config = dict(
    n_layer=14,
    norm_eps=1e-06,
    qk_norm=False,
    init_std_qkv=0.0431,
    init_std_o=0.0,
    optimizer='muon_variant',
    lr=0.00259,
    beta1=0.9,
    decay_fraction=0.672,
    final_lr_fraction=0.0,
    train_tokens=92480000,
    steps=11290,
)
Each number is 128 + 24 x the weight over its row's rms, rounded and kept within 0 to 255. Layers, rows and columns count from 0. Numbers have three digits each. The size before them is the row's rms in percent of the matrix's.

# q: layer 7 attention query, 192x128, rms 0.0972, rows 0-52, columns 0-127
# k: layer 7 attention key, 192x128, rms 0.0993, rows 0-51, columns 0-127
q0 088:141114096086093122147120115177106108118127156111124103119118086173130090129131121130101085141112121163136138137116166109136115123087122141150122101124130132108126104135167173117114110117115087144117118095105158112116091079110118090162125176157093117138108125148140144146117151047089140103123111146083106141129124084168101144118129155141146141131116113146112138142181112125107119151150
k0 093:108105140102115158126135124130137168120157095135114146184099109061147124090108108162105105094087109082088160101111158099093085102138113133088131147165101157115125151099105119106103165145130139126118155127086114113142129119149116135139087103103135108090099137144144130112151147149106140129137145134156171137135132095158122105134108129106095153109142131132106140142096090109169149122153
q1 095:136099111135155160117133184073129087123084148154124132118152127109113142141158146100083114142156149129180067126122114136132142156087124136146135113111122146162139103139147138134162141096179113124127119153131114131090125149112175114159118130149126162120115098112131068123138116111100131151113116139083065163183149124113117141146137124119108134138116123149155126071113124152142116152121
k1 091:098067141095127149126138085129149136073135115135092133150090139143109116093155131143128113115110137165151125113132167123113121124154153124152114151147123079131118145136151120131132127134085135162156125083151106099140105165113121109117112166089134070115108145130118156099132155114115099126143099099125109157128060103144126137129145142154142143114174166125109162127178096121134121145179
q2 078:135143132119138118145162140153104149095198146112117105123093137167133111142092141157131138149113118112124143090125138145055101137129118114083128156103106100129150107146144171151092107137121095108119120105123148143170161136157115119139120124129144102125156170124117140124156177117104122120132132084125149074105136137124168125153180135181153087148136127146145170139148164143143122111153
k2 100:152158114141113148137082151115174114074118137132143136083158137080168155117139130094117137165118114115129123162086119144147135177111109128133090091120145127101121098138104138157161155088172144096130151141106104144104124135134188114123126090156130148171139150131121116077124141130116148116134118152095126131160148143137130125162142148068116149147141153119124101143114130156146100169098
q3 098:122111135135107160158141124113121139138131121142092129132092131142106111144106128155119142088095112099118098136101105116087086087111136139102150162090144156111154137112142162113127168204141123164130147120122114112141121112133102129105126166117083092112143130176140124124134172139096103132115117131135086155100097098185138103087062131142143156157119108151117146115145096107143138128145
k3 082:106136119071156144112131138165091104141130117097118134168095118108103091121139115150105160136117198110101135103136151128112124114095132091154140155175097126136105132153121138130151103102174147141115142116068102117122145125149137131138146144140105090145139088145125119156131159139146162141102120147139157157108143129167147124112123121156145147153131108125057123111158104146139186169140
q4 073:138106114113156149159141139102120142142080130126111105140106147142102127140090098145073160107090077109166107120110131124145125147125134153139167122099154163178123128101148131104149186173121114118132148098142132145159094150176121130124107177116125127126137096146153121095134173114114132136117168138176136117066130123113141154113113156118140134099175107150126133156141106108140098151142
k4 087:130104135105143103111136141147077117145147146114138139129100148145074093139123114113106122114090181117150136117155149143112101082138140094111131110179146099128099149127163157092132104171087171173137134127109132109090142087103081098103145145136108134067135102147112144140117139156133147106116126128155128129128129097129124090106120152151148132127128104152111115123129137076104183098153
q5 090:118118125112086140132119083121129122145089149151155163059144133115121136161139118118146118170155107164157114123163107136171160194126139141161129109170132115119111121107114127183106123081120101134109098130125119131117117126133147141140125081142108170129140132137136136115100089113115138134140134170097149159149120086128078152118148104129129137108113130117099101139155123136120173070081
k5 076:117103103130095120163171123141167148096141116119105107154129121110126137119124142113113094068110133166104112112172137112110102136175142082137143193146132138144115134101119095112136142156088114137147128091171146118123096125104133130131121125131132118096113120174135143142141099123131099155111138097123095100119097149125091176164106162138135122119132124180145163127133150094107177133184
q6 082:112143152130137148142130133106095136100173121173110128174097099111169118123079175164123095139078119105102126132130145119081135121133111137101148137102137128122107143160099123121102111165136126140104134150102181113141153108107088152147130125097130109103116130119109112126173112172135121114147153091138137117133111168176115102146121092146144159148137111158133150147134120093158099131199
k6 076:126152094112148136116121141123116164154111149154127172135160114125105123124169128131160099170117119090133126135144150145159147140116134131125133158160128123119136138146112117166182149086154151102072089131067111127151118159096151141134139103078113135175098133120103140102120138116081118151120122126110163120121137131143151158097118135182167099130076141128118114141127149123168176144094
q7 083:121106111128132153141125104136099073121081124138125145144144177156124111161116121153132104107156130127107124140099102118166133129143091120161166128115124127137132092139115146101113121171194090178132181147140116155130102153194149130146094120117104098121142114099131094144094093112153109152120145158139133175106109122167155123143090106131117139131130100154104171154128125133116107101148
k7 086:146108144109095128161159157149089165131202121084083105145114136118127125101135138149151089110113133107103169099140136120112093100116155130125143161089117096137128139120118101122179118189097165157142111109127141137116145137095098126108159141139124092102152141158119153164102131148119137129105144102160150144141127128161105134130124119155085095104127095148156114090139106133163160127107
q8 071:102141118077140145142124098141123119128112097162141096104163112128129143161154098149072153118152156155108136093126108122135123118117136181154151171128158117124136108149105142099078132155091118110150140110117091131146125147166129155100133152134163176140147141138111111123133154108106101079151092122144156099134119088129154181117105120131169122086117079143158129116124147130103134085110
k8 089:129140111149098099147148113132066144131146137105087136131103124166079105115128146138137091089088123099103159113089157120111099105138127104109149137155102160141092153103133117080131115155085123184120151102158156127124102099121129139130144130114126068109110162144125173124141144120155120161138114140149146150121099101120108138084104135145077100080128136106145098127116103125120101115135
q9 087:143161090113120140059086141135172131144097131087097174117160134135134147118102167103115120120116188137148135154189134157157132130110119082146121100119122135152146126153122168134101138097164098121182119136133116139118126089130170090170164141165105148151122148156113122113115118124110125135134133161133170112182108142119142119128125125077114135109121148126110105138146129113110115127140
k9 075:104096112113093145125161134110138112085114090113173133157132110154116115105099143157110162133177085164149123172087079112140152184100136139140114130145167151131119114096151121137103119141091161109131131141140139174132152100135136147129128165082158100135134112067142087101119150114104101145136140129121123091138125137123163142111146173086130115162142154156141115127138137126108099111120
q10 082:151153150091086139061094111155140179098127161126075155124126085097152103112119164149195158151103088129151129120165168101114137125162188150092146133134113135146112119114118129107130119137117120121117165142117144115121130128099138144136135133116116083113148144123128134103124099095125093130140113090145145126132104116171112114159133122109125166148121161107073138164131127118149122143131
k10 089:123089131144104149152125135097201122114121101099150115132184106091149105145125135136139143161164112113110118170154124094158131153096103132150112151138106164095135102130103108150124164101163131077152125144108114128153159180134099127151131128133134141124102157128126116112117129162087110089132098137114095098090150120140106129174157120127180150170118133114138139106114157116151115094145
q11 082:161140112134124128162159111122098130085137138103102067138149096154125097120120192154156142129137140134127140106117137123099153123114076162128135152068169143094125099127160153124137074145134141145098110142139146139131145109141108163121120149135163097114148065126116098117130117136165126095108175107107142160170117154131138151157112093138145128134147119141116152113151144107143115078157
k11 073:099129095084102170152167190121121168160187100143111135117063093123123139098151146155128124145132133083106153097130144136117116145130122127122142179114092105121134152123109121119144144124123131112123140115140139125121161148128151127064113130152117113098140142126132165139108158123109123159107121122164129131099130097184103119183103179147134158091132119150127131134117112113116168153137
q12 080:090136133139105123097183113121142106104107157124127139099174174133152133159119107153119131113121130144105106124134087114100074130094131133139141160086179122156130109154144130133147097159141142128141109142106108107128082139137088126120160133124172132104128150132181135187135132109110104123156138103147180118105114154134154102125128144175138152111167159137076159105122101154098140121120
k12 082:152111131154115115149178142148100132113152122154121139191121103127096170151100125140106093125120124143087136127126119122100115106137167157125168144071147104123084175095099112097081135178138124146121129126173117151125158132128126103130082137137093081125114123137104150111134108151135110130136132135160112104128147115132131126096146140122087068129110090140089118115142134073147103130110
q13 085:152175137111124114143164124095115081164079138101117123087102101139119116093157151129124110099192152146098094121108137111174164099116123104164140135125132163129118163164122176157130127111146115126154097145127122133173116091155110112093128152129105172163132160118105103126098147125122118090142091138099132119159131121093132138117134126145131145160115136136124113129174097160085148139124
k13 087:138130135064198095137169147104112086148122147115135126123097103166129170134125107107100121133140104143124126088101126129140084132141169108130140126153128112150122109159125156173140120128100134113071128165086127130146137132186124149130091148164119105101094112130124147101127138151151160143140151169132108136161081113131155158159131126099166127106141138140115181135116118141120116143105
q14 077:132149136092089131104136094154127123124119121123116189092136141143137137114165120129135118101118103140106142138152124098141126146159123106155123151126127146116149154106127135129106087074173120091140156102105149126114130164166098116121110146121139138189090162111135132114128167119094109165161135154135177098124149094150102142095187134111101171096113174114094113110109138123161125109101
k14 088:176090120171125120133140082102171118125125123124137137125135112134136125150147143139133141094127094148087109132130113097167107157128121116129119149142179154166154116127162136184090107101149132085122174149159124133142128145124115163171091101113147136124118130093149108097165103150101120145140116143129142160125125120124092150129106099099123099140158170133119138090109131166085061143151
q15 088:085139108103142139102094133094169125102105099105066150129159104096164126111158079153155145142112169166117159150172108141119137128094159131118155093139130117162112109157089125170128138129147124136138137140101126135118133154082150139111136120156096126143130149160133100143099113103113106151131106090138092116155127156137158138108082153139111129178119172121127139140147150136172135163121
k15 075:133150107159122132153108154116093118120084134120124138101167105155164131140106126050105078136167091120117118170153089134134147119085113158119103134115105093110116107119137135140126154093140125122104134116111118103163179143126106112152151132122111122138138118086133086125094125134145085140116137125115102084112129161122118123156168128118156153112085131078123133099149126104181098104107
q16 081:144137133122121149131130107135119103156106104126095142127112114139168091122131160113123116128160177112141115113128092127137177121128148126155162147132142183090131147149096124143140103123133074142147114140095150121120114110134154160136125101128103143159174112140128124170116085127138080124107127112147137105117113133178092168121101131110085140159161131090060114084133095140157156090098
k16 082:126130110145125150139125101122171126149095128116108194114111161078179128158127150119146122092158112126151131133130094137139131120139135128129095128106131076140113070129134134162159115080150137103126152112122119099112130117175116118144152123133097117168123117125148144105137127144095095156183168175096139144132089145108147153103126105132115153081128109117165138174105120132119085091119
q17 088:130113121114109153122114098134168138094177133086129096098116125122136117119113104143128161168145116157135136096137125096133096108105126162117101123144120105117090103114107161107137099099064091112099087144131161160136121083096106149114145140123104099122140140102110133095156129134130144132143127138135124161141120128119132126150168100148145108098123161108162119184199168071121117107145
k17 088:136138122117104184178113133139142122107148085156074160180175124146166145125129161122100097123122145053148113116133156128100134106161123165095113105098095137098124137083095094151090150120134110147114122128111134101158121097127149143135166121113148137124129131156140163133110108119146128159123076127102128160137131126145127160128170131081127130120153151131132114142115096123114157145095
q18 085:100095102123170129169138113142135069094092121091169097123159115166111099108143124100109160089153079098118148182127142145116127119110151114132114128154143149163176135127163130129188143107113122147154118135134114102152109124145133140115140150153165126138105099121158104142087160116133164128113172160118109126113137155098155111131129116138111134130130131115159101084169095135113138159144
k18 075:137089128126129103128107125095133133154099126139127185144128086125107125128129160131083111170112166131140109135128082165116162152125152066150108117124143094096147125173137134098118119115076160112153167128141114121108145170105114136140118159138086154136092097071160113148145153148132155100088151162132114102146106167145134152176124107102132111100122141130127122137105122109124164130120
q19 087:188159129143119139123098133149152099122094136101133154093128172148137165126169068118076111124121137145145122123137117105143132106119137144130141136137134140140103127140104132128105107081126141125101158163120116145085086159138102088127085109150102151124144144112114107113169176132109150135152085163119111113152134084116153123129171143107128082157116163089115148144103179118130103115107
k19 097:176130148151120125152135129095157105085104121117140135095144153151160142123165134120127164113106105141114141171111107107146162140118103086128102104144138152142131099085147163149166116111155123124136177095098125144152073120165106141153147094118170138120153132150180094135139156141077113117117082125110130139127118142148151148098110098128180107101091165103119140107131115125130091127135
q20 095:132128158159100123170132164115078146142097155155071100164101137146114137109121129141129111093082090127125118113077100124093081117108106145112088141124146162128118092108117111116140135161120164131119162110129121149137168137168125125133118133111133127140127141147158135167118188101149120123145121161144149127096141090137121119059110081149119147139126108155135130106125110139112127170168
k20 102:143125150118122120089181106149093142139191104112119135130090082146083158155099129149120149120128149139097146127177168138145115116141134092158131130152153146137073168176155120106125086135126112137120142135135163132117103120103115135132077162147117082133104113116146113147136109151140110163121155120144172096098147121156095128131112141172181106159138117142129148113141131136102123133158
q21 098:138154114107115132106143121146078120140149118123119151080155129099125121113120112149145142101150101088116112115153105082116125132153098161137133143120112125162129130116135144141172153159142104093124174173110129104151140132143115164131101136105092123117117143099159174077147186166130141141153129100146157132106110127116163131095159053125194150121141148148121118103117142121093124118143
k21 080:118142151118117131158132119103088125098104152122093119106083101146141133134132144187135130120118093115118119138132153080155108152154110112139105101147157139125103121135138122131123134183092091139130148105110126100134112146115115137175094128146143127158090098138130179100127126105103116120125105128121197148134125043139087130140102090134114088108157115136111144114068129129147102109131
q22 091:115133140132152113130154140124063142146149176143095138160126112171124181093065124126164123150134132143125126121180129130122129146118104136142079115166139121103134109120124115113178139133143102133116140100119113125151158124138128093140107135110170103143077123137133134147095089136146108097118095131108133097093157113111159127110141122133126118154148125162166170096131065171089138117143
k22 095:102122087106159103132116114129115119157142136146068109124123127118102134120139097125142159105151122114103133127125142120105103123108153133127168151123129101133099134175112117132189134170100145124145086166132142115115137127106167147086071163121099078131126129119070118119089148132173147142131143120150143121084193142106108095113111167112095122147117138140097127121145103174153138113135
q23 093:136136155157112116154130140107127121166106135141148103181150161147095133086128156075121151130116185116115094118112088122121110099125178122142082097111171168145167145143118120129130184138141137126111127134135083111149096109126146106132105118113188175114154136158115124142119106166124135107132125177124117108123145135127150102106131122089139086123113088146116138135091126162099115145147
k23 087:143101149128143109088148107132162117128116130130104131117148174087103105179155139136127133127153107153120152157167150123142145090109130132175116111125123092153121146167131164094136134120142147154113095120127101125102083123139108105146156165099158149162149167075142121106090169116125108161126139142166131156150184112136154169090138152138160129160114179121110104110154120126128142115126
q24 091:140133129180127106137150160140133161137097101087137070102129120118134079109093121079132113121114116117124141152076119163084111085106169133156093140130173142068161142152156122130158118141121126143156113079156128097146133160070144137107132133103168112113120100158125127138116134127153148143126172135110112167103172114131110113107120144110145131143170152153130133128143104121119129136122
k24 087:109099160115117107112160099128114135116114115155166143149107119126128102103100136164110141142094124116138120138142113122147112113148132074133121148080105160180097162074138117101080161142149133146138135114118137106125144147148103091124129141138093101123147111117121080147118104153159089146139159098103130078096126125094078125113116112133147143159128124153127141169142161068120162106169
q25 082:131149172121137124149157115168097105103142174147128147106138152146175139154148065137131151101081135129132123074082138153139125150122091158113142140168160155090128111075131122116128078162162117103133184081147086127117124129136089108141124141102171159149112148151174155164141129117131110166098114133151144131135147103106120125139131126111125126127138135103121115127117157133129120128117
k25 102:174122121157095118087155116121150143084119104143113111104131087097116142153163114137130121074127087111102145178143132094143122094094132116141163124114140133173119138133157146155115118121149161145111174130155138145133123154142108127138116090131114096158097115090110147081124139179109067132167141130125158121124137128103122123093110076131160124149144122116095091127116136134124084089137
q26 095:139138121134103127081082116186146123088142161130125180119147150108116179149125090149129158087134146151099134139089155099160100122137114144115135122111118131167103126160105145099107144109118114072121158125145109143122151137197096121122147152150109142101128138112182076125146119126117147132162139142178171119123123134126151137140129149158149100125111123110123100137109122089140106115163
k26 107:175137201132108116088135141108155140097111099106158086129118087130129134106143172103129140131119099146106165153099103088173144150116135092125085156167179152148143177107116097135126114141141150104129140111135148156155126119158090147138118125154185161100119137145125127141151114144110119079136098127134120100126114106142139100145085145109160140127138122146103115096098130114139117118146
q27 091:136152106117075114066133098157177142122118088094127199133128137130141124098153101144160133112114090179130134115103142090126114119111101131131146125133126162099120116120146185114119124131119119122123159167093145179122169138160102144114118132117112128146148149114117124105179155126107140131157132134140143112142109128147162107141124136177160111120174115130093122135127149149095085085123
k27 086:155102141082145142086127092116144104106107137142139099103082172121150094119107137160107148123112093121106139140126148133133105094131144122116115127144105142167102135097127130146080136134133146143100150092110102152141173152136127155189123145135140108121119137117164128124108151146069117160150123163127183142107101117132109169114107109161175110138139140151149129118125165071130116110180
q28 095:169085130127120159140135086130155117121079114102162157129118145087129092089176092142124143136132107126114116121096144119146115159128124147122141130142111125162117108088126159156135146123108132145140173158128133127147128090176124112173135108127093094117125187115153130109128161122124142125097117114150144141130088109147141121150163078125107171113118193119119076135140103091106100149145
k28 095:132116148146108115152131159078118122131102149105125142114168121138141113099153165181124122123124116136111089157116123090147158156108143122121091104139143149115133112086106141120149121106148120142122151112137149134136082141102110149155127108102142168149077150150127141097117155132060113101149066125110118140144085089163170127161144134088148065127156152116140158120138134133139109155108
q29 095:167143068175136117140101093106156086151111090135136151127157110110106101153144117114103155121134131149141131179097114094126142126122125096140149161144123125150107161171135119134129150098129136102154123152111130151088139132075135133136133082139089134160147106110092115120118132117081067119131123096139121086137099160096152125120139160138140145129116132082107137101147142120107114084081
k29 096:136176145116146091113122152140136141095122128140131113090128179136140123089079111158189127149116099120143119131170125116155103135140154148109106106136121180142108121102135119127098149139149148137095137064118143130134139107186088128101207090093134145133169136125138143073099108113133108135150113130114106104123073097113128128111123102124144129102120111144128129135133136132127101113098
q30 086:130124141195151128142115136124155122158110147106143115172133127107120087101121144075138137131135100179142140137115133160093092111106164127161147129108108116132121076156171074104125115147157123142144106143119140128125162124138175110118142120090148132146118123137135068164165109110138135132116135169137116141141129193163133148156130104144144085133147170124105119090134159098103115117137
k30 089:167107095110140131140117120113121131136142120105128174171145104108124157156121152133092132153132138145106164124113156156107131108140084168128175124116166129112098137143125178147102157128098154162150108088136148164121164129146112148113121158163112174126147145127160096127181102107152155122107166151098130135129111130146131126106072118134155141132086123127096116120113158164129174181130
q31 100:136099102150120096107118129135126098101131110126178133167119125129171130166194157145109151075130108128132136176115115107121159106106128131098110142119143148129107132144096132148117107109098132135102177177101118143140087120125111109143132137141159143104137133104158140094113130147069084160129125120129151140104107138126138155165099120156095147149153129105119170135166147118176154072125
k31 095:136172143169121152132130158115106130120137126127103098169129139127118162119116079180120100115124112179129128119080154147147206159129118118103136101095129095147134118103086128099121091094153072158099143092118155123150120111125088114157140123131137108146121135121147159140172096127124122159168139121118129106145100154129136120067157097127140104116124101132114105138132100096111107144128
q32 092:104177121124108126118136133117117132120112110125121131092148168168161160173125179083099093140127151127116141087091138148110183125160165121146130119120102122077121135105145111133155108142101118095148119119134119133073140109089105162107132123108160169129124121130121167134139147133129132144129111100124099137152121121151130108126166150120125068110073072126124131135080142162137149110095
k32 091:130107145114149143129075110167147135101157122095177140161094160150136109159129126113151141146144161146111149122129137121130105109125100178115135104122101118104141142153157129109099113122185120170135127174105087115123117099128135146140132074104107111137132143164150146137105114138149123159110156133175155169131138196104126113144139122160100127158088177121142135133109140104143174120152
q33 099:138111150177147088125140143107116159072121183140099105135121118139147138099154144120139160141141180128135108110091115144130105110103114153128103129144112100146118113121080107118121132141106141142153155151143129074189151088171125133164115096121111132127139115145119133145124180144185112169124124143101105134124143105122149114112150072117073115111107157119134105153121109109139147159146
k33 100:090104156096148134126158111152135141125142145108166085176105076156114122127125098101139132114142144142128154129140141141132105133145147102157142130129161137107108144167121107099121105115154131138141106126151132157084121114098137117090151149158145167111149082180122112184154091179122126104156178142123115102129158160141136140144117176134103121091096089114099173152111108117117144132129
q34 091:156132112104124144082145110100146119114149142130155123138131120121131134133158104149095111129094112120129106089153112104109156139113094124085158114139164133179122135117135096085135141134098108136113116116118194133136114127102129083117131125139084099144102108137072106137145082152101070113134157116165128141128095121133110131153134095175112105132155132145139116140103113075168151079169
k34 102:092124135097128153166123164143133105126121101130121171155159147122118118109100131155125057132114142110143125093091117140102142109137132121089136170124107130139138153074098078130110129173104101142112115138142132128139143131152127127099162118122077081072140121135111127102101133157146130116143053132160136137103145083123091113109139125139102114120105122152177120170130109097128120141145
q35 090:099141128122141135162147136147132164137137145113120111136104112170121065130110128117140130155133145081134105102111112164101132140091146115138107130114112113097122126159146091112131112119102131141147066138093141091147096134108103093126163159091136096078103090106135108180167129131131159126132123105150091153123149187154148106113144127090128119105136137174172125149114116098124163125159
k35 095:104132127071133109144124115156137123132169182113163157164148108114115117098125178117118120124125147124142173130121123145103125118129114096122122170119138134088147139133092093142165143135112115146122118162137111127165125133131137112146110145132114138059107157189129133138093087139152124159111122141118089122125119120126114115125136164132096131128097168166140117163109108111178213122113
q36 086:143183122117105104122160078098102111155139152087150146116110150154150102129171109092143128123085139092121134121099140101136149173128111106115135129134126116137150104115160133173143145129094137140114170115108166156124099121132099120097149137159102150162155125135139120145129149113145138157100118094126160165137128076142167084153104123124120184105115140142111127113154126178160167160110
k36 108:175128157149081143119111133105133097134152135158168115110161133169120134130163143143112115111131124112097095146134134116124198128151106152120123112103135151098141132129158083140134132120138115104102129117114129149104080148112106119124125090137128138134127069128144163121129105145064143137139107131123079140208142137160152110123135110140133107099146118095114095099104113144116113094067
q37 117:155171153137101109104128113140148123131113137110141134118124121097140138116122085155093180133123083157138127123150130115133119134121141139133134128172123174125120120114146142105079144074134128137154138162103142144152131122148081109138160078142123169129123128103151121107144173116082105137154126135124127151179095153116176116181117106132103156076165119082113127118144189108135141128113
k37 097:134132098134132125154167153098137141119143158141150069101136158151145121092123122165127131151124140140100135126125117139127144120116152131119104128170099172099104116144096142121149129131146109155105106084109159129161088134091168134105182120116105135086171134142120136111111137142167129168177132101121117146147112178165120143112119113109084110118110160206136123109154100121126164138151
q38 114:166105124108098161154093123158112107124126133147111144075122143111120107131172080136148122109105117191083146106181106082129090107137106132099137119116121160130131102116136133102139139095172112143195141121145174113121087109154113107153121117141130127124127124151091126100129110116121090160130105159135125124126145122101111124121136113168112120141134133128127165091100111115161062151113
k38 104:099127165100110123134138142152108091148122150150128123081137088126151127152135114117094144137151120156134074082149110122124069118168133137110097131086153094171092132180140113116121141116077127124144107106136132089136127143121107118125147136142106119106149124100120081090066154096144085142129156117121129144091151107145105140119145125125145121161091154099163159140152150151140132158143
q39 112:115111144102117138104132161123112137141096114091107143170140110134102086115107094106143119119080102129156145104154142179131137150107125091162102104118084105109157131138111126152153150120156112126141142167128113145127122123078140137126161137130069126139152096134138088138128103135135172081099110140119149137147166138173131146161103111078107143109128126092128178156176154127105160118143
k39 113:120112109101111129135064139180109120103175149133128131107122134108124121139121138125167132170107092082140107167122152137114118170172092150134125145109103112110141091118090104115147137139110143133169117141136155155150117093137136138129121123119073058132092112158149116101077148105121135156109124136114126144109112104113104073110113120103120140140141196124162153146124131153125147132142
q40 105:130087102138161123131111133120139114124157168081155091122128111108172133113117166111124140130112117148092133093168123121124152081151100122122133101108175133142111116174093152111145167096113075131137095139113127108136090117090135131140126202119153116103121131162098119122097140160166136158126176099130135123091117139130128128123171160145102167142116127121139115146165103133111106132088
k40 097:155111100150098176112120178147118130136101132104118105136141102144092119104147106154119078134124125164126106103121121116140166130116136152089148122123130107107165099142135153180120143088124152104093177115136125104123079140113060099121137115134086145152185161121148117104164137097090154152140090120132115079128140115124167117101121108130136110123141137125143147178145132112108132130105
q41 105:110123132089100114101129129119121091132167108119126106139149110126171137216110103103130138128086091116118152154134134136153175113124092127113141130123149155148082144102138138137116101080139141059134164115096137139106115109095116141122110141114129137151120088134148100107129122114075116144114129119122185124120103110143098138120153170176129133124100120145103092114150131170107094123143
k41 094:148169126130110152127137128107122085142154097099109144102150106137137085137105110107114147174129131125130120070157119130121140130117118087142136149131120138151126074115139119122118168140094141110128133113124121144131099162084108120127116119135106108142131129136102142132124102095065145167170115131089134086129142071070092083152111122132138164169134127179138139175144156119131097092134
q42 106:110095099107155135143125138152125107125163147097138107113139090147094121129101150115115113131117137146123117138131114116141136077124181076141133132121141143133175137111150162072130137147111150133172123116140106112107086122131149164125099139127120132133156171181113119115115129133153144084100145185179087072136126122122101154118131160128127085138142104108146129147130169071143103100108
k42 104:143090122133142153133144110159155093103132102089129169119129111170113138125161167154140122147129119148119093155089159121142113100132164108115148135101143110150126134135164121126092108107118175088177129138124084144124154115180114136114120166121172124116157119113138078139161163098125143107117178092168121135117113141123169127124144125133163102103151099140131120115149158137116096151183
q43 100:136143117136107126099103155148110085140099140153090145146111135099164105094083088117146152100126157108126162126124123088110107155126131133093117136131159146150104106134110134133132104139192151124138096074142119148121092126119123073111144142141102159142090092121122157181149129141124105117099126144146150113117161131067095150160148116097146079142115139130144107120111131119139082161146
k43 098:145137155129106102107119114196131139147124109134094147100139157127129164180163112149115156103106173121190121151091134122104134143153142154130110158111143144115128130119110169105120126132115136122103111092153126134143114141131095107135129094141094121117127147143152143107134112113119095096133125133122083112044127115096112138139110137137126126185105133082119062154090134148134134167113
q44 111:143115105114124140137118154135166150122095134112087088088109145141163134125113150140103128121128151185156127094170115138107138117144138142113113139102137087085148116162119159137092146133133118151150151179121148095139087159112143120134111156140122121129126082151127092129119115067171108172124093110102104180129096159189136154138138142112127123159150094122172126130101137127142130128106
k44 102:060094154136127190116098130169119088151132151111119117162119116140097142093142127140128125083130144153146124124140119140097121129144129142092130136090102064143117114209125113100143104149092103140134164121144116128157124145095132081114138130125097139125138113156131099112166126179133134182105116093106135139117128146098131147116131120169130140154102142110151120150139109107105148145148
q45 107:115100123170099151109119124137136104168135105127077138095129152111102102126091152160120128123178128165146148110142117150123105138105116121154109106110130106110135158120114135161144142121111132172095144208159175149126111131112147099090125131082072092132161116139137142118132158094107130108120164121111127124130129133120135103131098110111153180102121106128093137125146190167118107142140
k45 106:114129134153124131117132177129089168118121106090141081143125115122128156132133160110109146121116128068125140171173143087168112130150111137118087121132148128156132094116111149158160155169119144111094148108152161129154127100175122091145140119098159125078131151146147115148144167137144123112142090145107164159135119155126158094133137126126126115104086149111156103129154106110110074169152
q46 106:103128160099117136104112126138116143164120138129132114128120137091148144134130151150121116105154114162129105104146171160138144101155155092177136117115079071099113133149123111109147149115130151112142086102117140121103119132141133138103197151107132097116185129139150110125125133162117111162118119160166166128128142115122108157125138146139138071053130100101131105197126140121140140130104
k46 095:184131138142140123088106151106116069135141089129124107146138142142111126175118128122109122149099133146165151154150136120137119099142104131098097163138147118115143123151166074157130119074144144145152162188132107128128098104153135153124132150173097143115155160144140091155127133153131144110115132157119072123127104096086133094137117081125090143123126090131164142146147143131138167152144
q47 107:097139128110116152133149137116152167131079126115145110161123141121140176122075129098171109127161102138163099184137114138150121118125169133098129087093080099114141115096102102141112121106121109072146133132081159139153139133105168117130144104104125158150127141144122145122120098118133129095121140142154108102134167172160101170145136170153142125095125128103123079147139092130106135119152
k47 099:131126124142121197096154111142122122121113113138102135133119153137146148130121114089108162124124145173114117148136107119136124125137079098101148126144159133123165101091108106138104145114146119139200120154142167148111145132151162108103144110134103110154135119087118132170131105176120205114123126123118108108136132121150114120130106126165081167146150088154109113067138137149131125164166
q48 116:121144136150114152114088129104174135092077141099151149173116117119148149151119126136155135148148141177105148122138110132106119109133164090118105117135115078104145147152076177127145123097111117122103154201142133136178141100153143101140156152140093112110152121148128121157105110098104117140153115136121111104124169151166147107147133147118147153107134173126140178157162133120124137112155
k48 108:094129133113138159097156117096161164149087130146103095129165113111106131111112118151172170089130153118163141144137121111119127106149129115115114108144150098132146135156106112166091138165121097110109156130130166126157130114177199099137192113151142075099125151147130107145112146134117180092107114145160127088154127140083138109112154136122102122152110142135132170127143129132126111130144
q49 112:112144138086131123142156156126101109175105142129114134167129099152096110114168161119155075128108102084155129165134121165143138123103114114116149121096151166124151121111068104124136144155112146110111147124102169146117111151133176097142133130138151113135115114131138133101127147151104141122143125084104166109144132135079112141167129076140093182161099142153121135097109104159087153118114
k49 109:143156119137144165145134158122117095139156121152141121125112142135093105153092101156084143118169133144099142156144111139147139145103157099148136125124132133101117116069103146151136106151131111166102118128139190101079100131115114151145106142088161143168103095143131167118106133127135123196136141119171159140129128091096124088130101106157151155128151123155132123081126095157137085123128
q50 110:082141093163105117112146132147125098157083122159099081147135151156127105154127122135125143108150189131138099147096160136143154130105129084138155120104115116101160143117108102112094117133159090096128146114116123141090109108086115158134144121127155131157112108137176184152115142146118124163116141121078150121128130142106132128105167145129077149131097101116097099087101161157107128109113
k50 106:165148135130171125130152110116158108121155088112157116158093152146119117130063118116119143113107115148110102158105162122148085144110145106135146122145150108137136119145150140156123124129142133137135061127172122099148154125086097124119122140116159161124147138137109159163148119162160126133166163106083130090167166146081106127142113093147125140113115124149095073098101114161092126114113
q51 096:118150149126148113080113110131161133124087117122135127101068098092132113095137105115150137161127097118129096083143147131150133167163128100106133103140106126091142148116144163146124146099154118187154146161112085146172126135141136110161123144132105106125164155104090127111158113117150135102106089149097099138118156098159119131125124110147154144153170151098119167123142118093157130153179
k51 090:109160095141097108127130095120120146097140125127096094117146126130147121090126104179134136092148136105139108141125132119143099118125075128152108115134108106120101113119114151117197116092083140134143161173090119138134118139101157140148174137121165095123117159104100115119111169159163141082133107133123073152117171119178167135105117114159126122145145166136152137125120120166165128133158
q52 102:069076099097138130132126138108135117152132138116122114135145157112117138128087115164126128125134103116147153136160106139120156099092143106125099119101160163124121160150151138138127076102102101123122122119121130117140102133131136132108108134141134148129066126142080119117154091201085096154123118140165159071120141133159115156128108146123147142075201124107139144129125109144112105105145